{
  "num_hidden_layers": 8,
  "hidden_size": 768,
  "num_attention_heads": 8,
  "num_key_value_heads": 2,
  "head_dim": 96,
  "intermediate_size": 3072,
  "vocab_size": 50257,
  "hidden_act": "tanh_gelu",
  "norm": "layernorm",
  "norm_place": "pre",
  "norm_eps": 1e-06,
  "positions": "learned",
  "qk_norm": false,
  "attn_scale": 0.102,
  "bias": "all",
  "tie_word_embeddings": true,
  "parallel_block": false,
  "init": "trunc",
  "init_std_qkv": 0.025,
  "init_std_o": 0.025,
  "init_std_up": 0.025,
  "init_std_down": 0.0,
  "optimizer": "adam_variant",
  "learning_rate": 0.000463,
  "lr_mult_up": 0.865,
  "beta1": 0.9,
  "beta2": 0.95,
  "lr_head": 0.0036,
  "max_grad_norm": 1.0,
  "warmup_steps": 226,
  "schedule": "wsd",
  "decay_fraction": 0.56,
  "decay_shape": "linear",
  "final_lr_fraction": 0.1,
  "batch_tokens": 65536,
  "max_seq_len": 1024,
  "doc_mask": true,
  "train_tokens": 739400000,
  "max_steps": 11283,
  "dataset": "wikipedia_en"
}
Each number is 128 + 24 x the weight over the matrix's rms, rounded and kept within 0 to 255. Layers, rows and columns count from 0.

# layer 3 MLP down (transposed), 3072x768, rms 0.032, rows 737-749, columns 640-767
[[122 159  97  80 157 110 130 152  65 115 141 178 255 187 161 107 113 127  36 138 104 152 117  96 152  81  85 143 141 140 139 138 137 151 143 129 109 231  89 110 131  96 125 141 102 117 137 130 156 100 164  81  65 114 127 116 123 129 107 136 188 179  98 125 140 174  92 109 116 136 195 112 134 110 137 169  77 125 163 163 170  88  95 104 111 105 147 102 121 109 114  92  65 103 115 101 116 139 114 101 105  96 150 219  94 126 117  81  91 127  77  98 159  51 142  77 108 175  93 133 151 128 196  88 131 147 131 104]
 [ 75 144 128 140 150  93 154 108 145 116 101 112 122 151 122 206 133 145 117 152 155 126 152  79  97 149 146 107 125 150 105 108 150 136 147 128 133 100 125 155 140  99 134 115 178 151 131 123 112  81 137 110 138 125 111  97 132 115 102 175 119  99 133 182 152  65 185 124 161  78 111 150 139 118 121 177 121 110 182  86 105  98 131 123 116 133 132 147 135 111 126 103 131 131 138 169 161 180 151 139  94 118 123 147  91 128 167 142 113 111 131  83 132 144  61  99 105 133 115 125 154 109 181 123 137 138  98 123]
 [132 144 128 108 164  97 115 107 128 116 119  88  90 135 145  99 115 120 159 121 161 138 138 123 112  84 147 151 129 129 108 116  97 108 145 139 158 130 132  95 102  96 102 101 139 100 134 125 119 142 142 117  93  82 162 137 124 122 167 131 140 146 150 103  74  68 121 156 138 158 137 136 104 101 160 136 115 127 140 158 141  93 140 150 102 139 154 164 129 122 156 117 106 145 149 116  83 141 159 135 128 138 109  97 126 134 114 113 171 170 177 120 129 136 104 107  84 121 147 120 141 101 134  78 125 100 131 139]
 [157 137 161 148  86 111 131 134  85 121 115 142 111 134 151 137 104 103 106 126 141 146 126 127 152 109 155 113 101 115 126 136 141  95 133 154 127 106 106 139 117 155 147 123 153 103 102 119 114  94 191  91 139 132 154 148 153  91 106  98 150 130 112 116 142 121 115 146 126 158 124  84 163 146 111 146 139 130 117  99 152  84 159 123 127 120 122  82 145 148 139 133 129  89 126 158 114 155 125 112 103  87 133 162 135 140 156 155 147 159 118 116 119 129 103 137 129 148 147  85 148 128 153  98 135 163 137  78]
 [140  90 167 143 156  84 129 146 123 116 138 137 144 126 120 159 114 130 127 114  94 165 148 150  74 154 108 157 121 121 133 141 106 122 157 148 121 114 159 103 133 123 170 162  79 135 156 137 159 114 128 166 128 145 138 146 140 148  92 159 155 144 107 127 136 174 124 161 123 136 148  99 110 157  67 106  70 138 128 160 151 107 124 139 115 109  93 143 127 105 144 100 121 145 142 102 133 191 112 123 138  93 107 135 126 146 165 129 122  89 143 117 127 139 112  93 117 145 149 138 154 141 146 153 109 149 110  84]
 [138 164 135  80 131 106 126 110 117 127 138 126 105 153 170 105 112 125 137 169 154 171 168 123 113 110  90 125 138 134 153 124 165 164 129 145 107 160 131 115 146 124 138 130 121 130 170 108 112 114 131 120 124 152 119 102 126 146 156 108  94 141 129 163 110 120  86 142 132 119  99 123  98 141 104 165 152  96 138 120 179 124 123 116 110 117 115 129 169 101 113 128 141 144 154  49 131 147 136  83 132 129 120 141 152 145 120  63 108 126  96 129 137 114 109 128 122 111 116 152 120  87 148 118 176 117  93  84]
 [112 108 129 171 176  96 130  96 136 145 146 162 104 137 150 136 116 118 159 131 142 108 162 119  97 145 118 114 103 108 118  90 172 127  97  87 104 111 208 141 143 104 105 139  98 142 124 173 204 105 139 133 129  95 116  83 124 109 145 101 155 130  99 116 161 179 142 128 131 146 132 185 117 193 104 116 143 151 141 128  87 163 105 147 148 132 113 124 101 145 123 119 109 153 111 117 134 155 136 117 150 137 150 133 115 102 133  97 159 121 140 116 102 147 105  97 132 103 128 120  93 148 115 129 125 106 103 152]
 [ 91 124 143 111 120 141 135 140  83 164 133 134 162 160 166 121 104 171 102 126 113  82 137 118 126  94  80 142 142 128 170 139 128 130  95 116  98 160 128 119 102 120 124 176 130 134 135 118 140 101 125 125 167 152 107 146 120 160 116 100  83 138 132 101 119 111 168 179 103 135 140 143 120 131  83 131  84 117 167 124 118 150 125 172 114 123 193 150 106 127 178 125 133 125 164 122 100 135 107 124 159 125 160 160  74 111 133 102 134  99 125 114 115 161 166 181 157 121 114  75  86  95 141 136 155  86 128 142]
 [126 151 138 140 154 107 155  81 105 146 108 108 117 149 187  85 108 210 134 112 174 126 151 135 170 163 166 112 121 148 127 148 139 133 109 135 122 141 136  78 114 120 103 136 169  99 163 104 144 128 151 147 150 132 109 107 155 137 140  96 134 113 121 138 147 106 156 111 160 153 143 184 102 105 127 176 155 153 121 143 118 125 122 124 158 126 109 125 125 137 143 123 153 141 143 157 150  75 140 152 167 140 128 158 100 131 160 118 107 153 138 114 144 136 103 130 103 117 100 104 111 139 142  93 143 137 112 172]
 [171 125 111 118 134 152 179 143 164 132 151 130 121 154 149 113 122 126 119 127 145  93 166 109 151 139 158 104 134 109 140 115 137 120 114 103 155 143  50 103  85 124 109 140 143 135  95 110 137  90 129 157 143 110 142 116 149 119 116 122 140 161 100 116 139  90 125 137  95 112 129 137 124 133 121  92 123 152 125 166 131 102 140 131 101 136 122 128 136 142  99 146 128 106 146 143 134 109  99 146 116 134  96 123  90 121  95 139 125 143 101 129 120  58 162 151 117 143 166 102 109 108 123 111 131 139 161  67]
 [129 130 127 125 119 116 123 116 139 126 128 130 119 125 152 111 113 114 124 124 134 114 134 130 107 126 136 121 136 109 136 124 122 114 112 156 121 124 142 150 131 118 141 132 131 114 133 145 133 115 140 141 147 156 140 114 119 130 125 149 122 112 122 139 134 125 137 135 130 151 136 136 124 142 139 134 117 151 154 133 127 113 122 130 130 138  98 135 124 134 129 117 128 126 124 115 133 129 113 122 139 130 140 121 152 133 130 120 132 109 108 140 125 144 110 131 124 136 141 132 120 125 120 120 138 108 110 139]
 [133 100 117 107 117 120 102 130 165  91 108 129 125  89 159 143 119 114  97 105 145 137 121 142  98  95 129 106  84 170 138  85 153 102 136 108 153 138 133 116 179 140 133 123 111 129 130 134 157 124 113 135 132 188 152 112 108 135 161 135 108 105 148 130 144 116 164  81 149 133 128 117 116 139 133 143 128 141 165 107 133  97  85 119 115 111 132 133 117 103 136 125  76 130 111 139 128 148 120 176  88 127 156 104 126 180  99 165 104 152 118 124 159 146 134 133 136 133 133 137 153 146 103 114  92  81 118 148]
 [141 148 122 128 149 126 175 104 140 139 133 135 128 166 102 144 127 132 160 121 112 112 132 160  81  94 121 142 146 110 122  92  87  98 112 134 135 129 100 116 124 117 146 126 133 103 114 118 129 132 128 141 116 128 109 108 124 171 162 140 162 147 120 137  99  90 139 166 131 100 129 127 109 108 133 112 102 118 134 128 134 127 120 129 108 162 118 124 117 119 153 127 122 128 116 150  95 154 132 141 113 148 142 145  93 151 132 133 118 122 158  97 130 110 141 113 135 151 149 141 102 102  91 106 128 118 134 171]]
# layer 3 MLP up, 3072x768, rms 0.0352, rows 738-749, columns 640-767
[[ 91 117 106 123 137 153  61 120 129 118 155  88 146 124 166 154 160 147 111 164 118 138 133 116 173 116 122 128 133 161 125  96 112 115 115  79 128 135 137 114  90 148 154 145 101 157 144 109 139 169 161 135 127  89 111 122 105 142 106  91  85 104  99 138 119  65 160 211 110 152 186 123 195 152 111 118 108 140 129 155 197 133 103  54 135 121 114 106 130 134  98 141  98 116 122  85 151 138 109 124 125 138 137 179  94 111 119 142 115 205 156 120  86 105 116 125 124 111 130 148 112 146  97 101 129 119 119 138]
 [100 141 138 137 106 181 103 150 131 149 124 106 125 148 126  77 175 148 159 100 160 134 128 103 115 107 145 124 111 123 129 135 111  82  99 102 136 153 128 136  96 145 177  61 116 130 114  99 120  96 128 144 101 145 113 139 164 128 169 124 139 111 116 158 120 133 140 137 119 127 111 138 122 140 104 138 149 149 127 149 133  68 138 118 118 126 163 130 147 103 160 184 155 144 141 112  70 143 116 132 152 107 115 149 146 145 128 111  97 130  80 119 126 149 147  94 108 129 140 141 154 138 141 155 201 105 157 129]
 [136 107 102  99 151 155  92 155  87 111 136 127 121 115 128 169 136  87 134 127 119 112 127 139 162 116 170 147 100 118 130 123 169  76 131 141 103 158 155 141 134 104 135 134 104 109 108  93 121 142 122 121 146 141 135 124 154 113 164 153 113 105  98  77 103 155 172 123 117 105 104 113 131 116 148 107 140 180 114 149 100 132 147 104 105 104 154 114 119 138 179 123 155 129 124 113 134 125 114 105  95 145 125 117 110 113 137 199 131 144 101 144 160 147 117 129 105 120 111 140 123 158 127 136 157 136 126 120]
 [152 147  81  93 107 142 152 156 128 118 117  97 105 161  82 140 179 106 118 122 163 142  99 117 141 141 164 175 105 112 131 154 141 128 167 143 149 139  91 133 130 147 123 124 102 118 133 130 191 112  99 108 125 142 106 101 126 102 128 144 116 145 111 145 154 118 132 140 105 133 123 137 146 176  93  92 173  91  86 113 135 135 172 128 153 140  80 144 122 140 128 170 142 141 110 110 129  99 106 137 120 150 168  99 113 130 152 145 163 107  72 105  98 139 112 101 131 129 129 163 144 138 130 121 130 123 143 136]
 [135 127  91 134 137 161  94 156 151 163 166 151 128 119 146 148 154 131 143 136 147 119 136 123 152 121 122  99 109  93 140  96  93 149 142 114  89 154  66 128 118 135 110 120  92 164 155 129 115 122 144 137 122 117 147 128 118  92 126 160 132 118  72 148 196 138 111 131  96 144  80 158 111 106 132 117 119 197 138 143 108 115 178 169  94 111 129 146 124 119 125 128 150 113 183 112 115 132 131 159  91 167 119 159  84 143 121 147 104 208  88 181 175 132 156 143 156 179 133 152 166 102 125 148 123  95 137 145]
 [ 77 120 140 108  47  80 129 122 125 111 181 120 144 130  99 130 164 121 134 138 128 131 150 120 159 129 106 136 100 129 107 125  98 165 135 115 118 123 180 106 141  94 113 130 137 120  98 126 124 123 114  84 123 146 146  90 123 119 107 110 111 121  99 176 147 125 128 130 115 148 145 113 116  87 123 104 120 146 121 128 192 151 127 103 107 129 120 119  85 121  96 130 152 126 124 109 130 165 117 132 136 102 159  90 120 136 104 157  91 139 164  74 125 146 111 156 115 149 141 132 124 120 153 104 121 141 150 134]
 [ 99 130 169 100 112 152  76 156 132 154 120 171 157 163 155  97 104 158  90 143  92 150  61 141 105 142 118 166 151 125 120  88 117 139 131 158 130 132 123  99 111 105 121 107 142 128 143 128 142 106 155 121 115 144  89 110 159 164 110 122  87 124 165  98 150 154 171 152  98 158 138 103 112 143 122  76 143  95 155 132 133  84 161 104 119  93 143 126 112 156 130 161 130 129 147 136 143 191 113 120 160  87 134 139  70 129 123 132  89 167 128  95 130 117 148 136 110  92 117 140 108 139 120  75 157  81 137 115]
 [142 137 115 145 156 150  67 110 164 152 146 124 111 147 102 104  92  93 173 103 105 106 106  87 123 113  66 143 175 135 157  81 108 117  98 138 110 121 104 162 147 111 182 152 147 203 137 122 129 146 132 174 121 176 127 136 125 151 127 114 137 122 120 114 104  96 129 150 141 105 123 130 161 138 154 115  86 132  95 126 174 134 133 151 177 142 110 125 123 145 168 137 168 113 122  65 118 121 103 122 146 149 105 182 153 110 120 104 146 107  98 126 160 139 114  95 114 113 176 148 148 116 107 157 167 124 134 171]
 [127 147 130 136 111 133 117 179 129 135 128 146 171 100 143 133 121 157 159 108 134 142 103  90 150 154 143 157 132 131 133 118 146 177 142 148 131 168 126 154 152 134 134 134 140 144 124  97  94 125  92 116 130 111 146 103 148 144 121 110 109 117 108 135 138 158 173 127 139 148 135 104 158 109 119 158 141  98 111 119  95 143 130 120 150 136 106 128 126 158 155 119 162 117 102 131 112 113 134 116 130 136 140 158 134 127 140 110 136 152 121 110 125 167 136 147  92  96 119 159 121 169 125  98 127 121 108 158]
 [154  94 146 122 118 149  91 112 139  97 101 124 109  96 190 121 101 112 143 149 180 133 110 115 157 140 161 132 137 130  92 115 140 107 123 150 147 149 107 100 154 126 132 116 115 131 112  74 144 145 123 160 113 132 156 162 161 116 147 145  96 115 140 138 161 155 162 117 119 100 130 164 124 127  92 102 119 150 113 106 145 132 108 130 125 123 104 139 101 107  90 151 164 160 108 114 119 149 135 162  96 143 164 121 127  97 108 159 113 189 106 145 132 178 148 127 133  87 119 125 110 114 134 102 148 106 135 134]
 [141 140 136 117 100 146 123 162 130 106 115 151 196  94 186 102 135 125  90  87 128  90 110 113 120  89 161 127 148 139 107 108  93 123 138 120 135 123  96 135 144 140 135  92 102 163 118 105 180 108 144 125  94 125 113 156 157 153 143 113 134 103 116 170 133 119 141 145 132 127 114 161 156 123 126 113 111 146 100 127 119 100 158 125  64  90 126 170 126 122 148 164 113 141 128 140 128 107 125 177 135 129 108 129 129 136 114 170 115 165 126 163 145 146 131 142 127  92 138 154 144 128 134 114 108 135 141 163]
 [141 129 123  91 122 103 112 157 146 148 136 121 102 133 144  89 141 134 119 136 174 132 142 162 136 118 115 105 142 138 124 161 141 129 136 131 107 149 140 122 122 165 156 142 119 146 102 139 120 149 106  95 133 103 155 111 101 164 103 158 127 167 146 104 113 163 128 129  98 148 102 115 130  93 148 144 141 121 135 123 123 156 113 147 150 134 129 132 162 111 118  99 189 111  93 136 136  94 137 150 139  84  97 124 169 114 165 114 136 135 107 161 148 110 130 119 126 111 170 157  79 108 152 152 124 114  91 101]]